Part of a small language model's weights: a variant of Adam for these matrices.
Each number is 500 + 25 x the weight over its row's rms, rounded and kept within 0 to 999. Layers, rows and columns count from 0. Numbers have three digits each. The size before them is the row's rms in percent of the matrix's.

# up: layer 12 MLP up, 512x128, rms 0.136, rows 478-511, columns 64-127
# down: layer 12 MLP down (transposed), 512x128, rms 0.125, rows 478-511, columns 64-127
up478 102:497529474471485510484499496531493513482501489476478488494480488511464501472511494509560523498477510458527557465491528472499491493532468506489541476543461509508515528500512448530476523480529487
down478 104:438507475501439517482527491545500456511513468521548492514488525521541515480491451497507476511492494494495452505528487509473492521464486491502460530498476469498524476525470482521510521505516522
up479 099:487503518534534494512488517540475479485464499525459521498535474464503534509485527500458495456540493510469503474547550495434488458568482529507506510498531497534483496466524465498520491493485503
down479 099:453496488500510528472492534504495539485465492490523470513504471479482493479492483487481497513478467532494476548468462504504522521509499489522505463509474491518470550490513503492473507530568481
up480 112:460537526494487495535502426476541518513488476480500535482503481503474533523521482523523512548484457500505502511512502527459522511541511512502469480523483501511525454419515458503470507491511539
down480 108:406468469487484537509503484484501503495478510484499517481492459475472533530492521483501454513543505457517509514525480518499564521530497516509507494558488492483487494508538511505533521455521514
up481 087:493513505479473494555541482478491558482516533484496483524508513474467526519533473497521497514496481492470510533509524530477493465506511471463524513475496514494500469509500495521527530517489459
down481 087:455508514547509503484464485483504463522491449521512484531464491528515481500442492469509496532498502502505476494538490499467557547502479557519492493499518469492500513496498511503476517525512560
up482 090:501452415441542514488521512525472512498503472501495502516528465512473454503507490532545511505478482476486520484503500572475490518508506481472493488472466501512460443497494479474505504490502519
down482 089:526480530545526504486532511491545510500521518497495514461480504525530543491523480543493466496509517523507498510495483440507439479490520483516573456492490509492446539493489493466506520518522480
up483 096:475451538479518506515479522517488492505482562476480492486529494484476525510509495507495497491452509513481520471479502567545480527540548531470541521494542509454490496486498478496493514541475546
down483 098:536539573530556489486508492501460488505491502502524532540456477480448515495465540496462467546490516492500508554466503501489470516515509488508466481507483464490493508518499554518485520482477487
up484 097:492502509471477488550460500523493496526528488516481481519520480497534480514500513525491507508494480511500498502462495531483513480528509499520521468514521528479512457498519484451494533505504533
down484 085:433501532523409522482458472537491511470485493490512534527510480497508554512495523504486482493527526495493543474510454487546484486463493519534500493514510499471480504495497476508494516499539531
up485 092:497489519529524489499503533476496486527479547543489508481545504529504511486520471497496551507479515476515485476515517505486515479493473496479500470469535474505519510471474457473510509468515483
down485 090:489472471515503504504484482509487513494508475501539537503475537493499473512467529538467498529518473504494539511530470456503498495482515486519506481503452501515464487483537511535485484520514508
up486 100:478539455480507465470518489507503493516510505464512452533494542481523543506517485492475481499516530504526513477504477535483526463484468494524500490496494509513528474449490510473491512508453476
down486 105:529481527520486515514496528510490553494490516497567498498484490484497482481491470536516505504469508506514470524528472526496564518481521528491492539484528513466493490506491492495472486493515527
up487 106:469515518490495507497481515546475471462481492472550491581548526463496501504506496496509507516514480517463535501529505507541511499495533482496491508530511529492490533488526453527481483534537500
down487 108:469513476497481507502514511474513535463493505514489480502478461502458522495490515520508492470521487475472517537461526488522542529525465522541477508492527488527548451490544509502531493480472528
up488 093:491513471539477514480495534525473492535530513486523502499523476497506510512506503520488544475491498535452517550523476498526481518495496475516519471521504480514513467492534493481486495494511485
down488 099:494566543490445472527533471500534511481494481493474521498495512476478487494512497453476518518558512497509502470502517515467545509498522499497470523495486488542484468531483532515512503473510510
up489 099:483526531497493487494516467534474472538493506463477531504476459481498508488528468516489524554496486484495485521481508519491460502496528468518525517501447526527516550504453449508484484487493550
down489 096:450501495517546459480506546489488551452491527481466502498493497514505493467494578511508500487501532493548505495506485488492527540566479538487497500532487508495501512527537537528519469537492501
up490 103:477448491473500453489478505476552480483497512480531467514522483493449498503473507483483519440520499492508506536540517532506521484499510515517507471524561504506524505497497530504509522554501486
down490 115:428492485532491492488496511486501525470518495502552499474530497556524522505451519434485487501475542484492496539507556506520520533500493475516494477486493513523530507506494487504475521529488515
up491 081:501459466504505503525531462477505496531503533484467474465549505525540506480485449511521492503521467502477509505498516479505490529501478510510482501426482507485488496527528444526507555525465517
down491 076:500548477511495518515467514457491529474486548518482544496484501455509521479508536487471529484463492484518503534515482466481520539510467480461461503509536483489496525519511551536439480482540514
up492 105:463478475505498444500473537497504574530559542498509482521509474504507449531543525514512528526521472478485474520511501505472482503486531513474489512525517465490495491515529537491524507464493501
down492 108:416470496548442473502515525494507525506536495498465571479526517536548492469486511473524532475479502485480479482492516513519514463470519540505476502508514518496560462518515460488502489495494519
up493 106:495482460508532496541474499528491519525509474493488495511500483514509451489500525522497525454503470506490479427511496461542505524538539554533547463508461513488525529511513489499473505511487498
down493 105:467482504512509487488509494497525539486485501510511506487478550458522498542475533516490449546498522451530497507512525514502487503466456500455461498507544482442482543519472513519550534483504513
up494 100:495517521502506479494468498500490495452523519498489494531456488509513545512472498484459521481511481451499497519489509476496479524491535491498516515538486524537551535467495546513479534478478502
down494 102:461527509508520520504487503501498535467504473501482510506488552489506469456502491462531442458482508503489463495509506488523520497499495549496488514461553487503499524520498516506480434493501482
up495 107:503481476469523437523528451500477503471532515490483495528531480530452546507535455494456495443507481487495490501496514506481459476504472480552490512521483511520530497494521526466508488486487511
down495 112:500514522497530490522566494481507446466502452452477490492502455468507475484504536491500530521548506515519487496489501489443483508491528505504469489504525495514492557475509510489445484506515509
up496 105:497493510506514455498512462509511503477507489495510530477493498538524503526548465492490524478517483506486490462551499504501467474511495486482495458481551475492513463545506489465483481503456486
down496 104:537516513478503488542559532494563461510511489497465517513506542484476483494506516462511491460475486511496475505514508475524540511510485493466504475537516476518506458486467513502479493492487472
up497 089:513470444471494503493482489530500495524496543509496484486519475503490553510539474520500501500490505478447516501502507529471526501464525493474525449469482513454512526479494497514494512532465490
down497 081:545521494511491496513472489490518484468491512482537497529485529504524449491446506473508449516467493514527476528541523481511503529500471540514487511522540454516475506486496488479524485471483518
up498 092:494516482462507498515466506469515517487592494536525459526536468478496495511545472517500517501508449511490495507537495506484488513512493494495501498545504472499493430509522488554513517460521485
down498 089:507495529506525514531476512505495503532507543460473537478509530537492506504473476494516503461455499526502512463469551489488477498523531508464536441460478517488534515467465475509470511490473512
up499 094:503496494461531479500483475526518533452497511488510522490503520514513458490522523536490493454469503502503454516526491481470516561527488482469495476541499482463474518541501489488496501487542524
down499 090:557542471506556483529494543482469485523528501498526512506442493503540530465484539477483436537519519448480530539498476512501491444508517554508525486467495521481504482477471488491496502511470496
up500 104:507506542515482500518503510516494502544486485502511531508489549461502496520479479496480506501501492494492509505525487493508504531481468516537503526564488534482540444471541521515498470471504514
down500 105:549503536435481512495526483507485543467523481501500496551496538513504525464468546479509494520511492517472503513476511511516512489523508481509490494462465482505490521516483506527487520496470569
up501 098:486513490454532502515507498523485485498452529455497521512548503483494531511475466461509503502538490535456488524491506453468530488511483511493468535495488517480510542473496498479515525506516510
down501 101:475472534507516497436533511478525519501482505512505504484444516527515500503522494558512509456544482442490514496498552499482467507475512485527530533486486488519509504496491452482492487487514523
up502 089:507515494500499485517517515529500509478512504496468494497479515462445464488477463479515515532519476511497501495522540509537512546478468533511487530480490535501520436503466418523520478489487506
down502 097:536504484512516494482500560481474466522488522512496482476531543545554537482464507533487492470507487470499485500507493522454492474518532524502502498457465509480527544470477565465485502519545427
up503 099:473493543506514507474495506471499481533480544469502500479506454494482517493457482489521474526489508532439470482466510515467487514492485519547498470461476580557507524467496513497529529482528538
down503 094:474500506435498460503565494528519534464492507501560500531495529501516469491495537501496533486524496504485534488481501486513520475525528465465491490502501494448475474508526475469495505492497479
up504 097:494484539527529490573459461525466503500510451507504459498508479515500470536493486508523500489492427516490501534566498499498534495483491492499521471506520497492517493493515536485447538491471454
down504 089:490469512509445497503528485520506510528516465510514513445495523468510549453501523471494502471518514504510500502510508476483497499465529510498500459550533537473499510481522461522504516528474473
up505 095:492472464486501496515519516465461463484476523480484487495554480536497479501515498513522466512523507496530486485514532502493494509523500558494508489484519500522505511503489526536520435503484528
down505 092:532473526528415510515482497497509521539496517512505531529496505519511475525493494458465501502529516509466505530508526484472500490479505457514487493481474512484471495492531485486501515507467472
up506 100:489479490529511472505484499507532524504538479537504525514479504505444513476501448474472519471509497485488494530539488490515521526487490530567486475529554504509520485477525441492457502497532511
down506 106:520496533484516508509531487471489463482508475493543486475486500527501531518528499537504477509514492463544475504475503536460486472499526487492501474525441478461494483497516545515505501488514493
up507 121:464457475474511522524456520487490474459475512492501448554492480491486516509485482523495511449554476510513471518511523518471489548517486480516487522467460532532517504484500465494493547466507495
down507 128:504542496482472500496519533512511501474482557473499571470499509488538499434500458495521541499486466517502506492494523501568533527524476502500490501496485514475504499474532514512483502501526477
up508 089:514478470463540538512485488511502485463532552491477474477497473500470479495472504531540530484492498524503480478540505470541458494475517514495548482481525506464528527458494507457511512484538485
down508 094:532505481489530455494511509460527508531465469494543503516503518546550511466514505494473479525516497485519504501506464507469505486513494523450542509529463526523531475506455516534491440523488502
up509 103:485481501474483472518468518498564450482487524477522486500520506509489518500470478528509513452510555485485477558503519489510508511508481517542501459496497513493520494485542507496456495500562518
down509 116:495518477530448509476509509508502461547467531522538507494504514462526518500478504511435508542504515519519502500540540534519534519517530500485479529461467468458501483518491506475504572499534498
up510 112:468459449523522512516511488506486490470529528513535461529490515472507506493538475529516492503523492493508547459498513518476488523532486479532527515529487538479509469509506521506500478457537498
down510 121:457515490546487555492460513506511480484501493522498476493498500461508494541484522462515517461493538528495533457500534515462480469469532532533524484504474467478500495482501477503466479528502487
up511 091:503461570490508507534477508535511528500509517482496447475537454517480478530507497489524488468499479470501507552495529475496521484506516452548496460504485488490535520532470458496486494533467447
down511 091:519475502468467490450497487481482507531505470494492537544481501496517551508486477519485462519520507494506465461508529488505472523456494534491517491497495535542447449457508502474516466471519574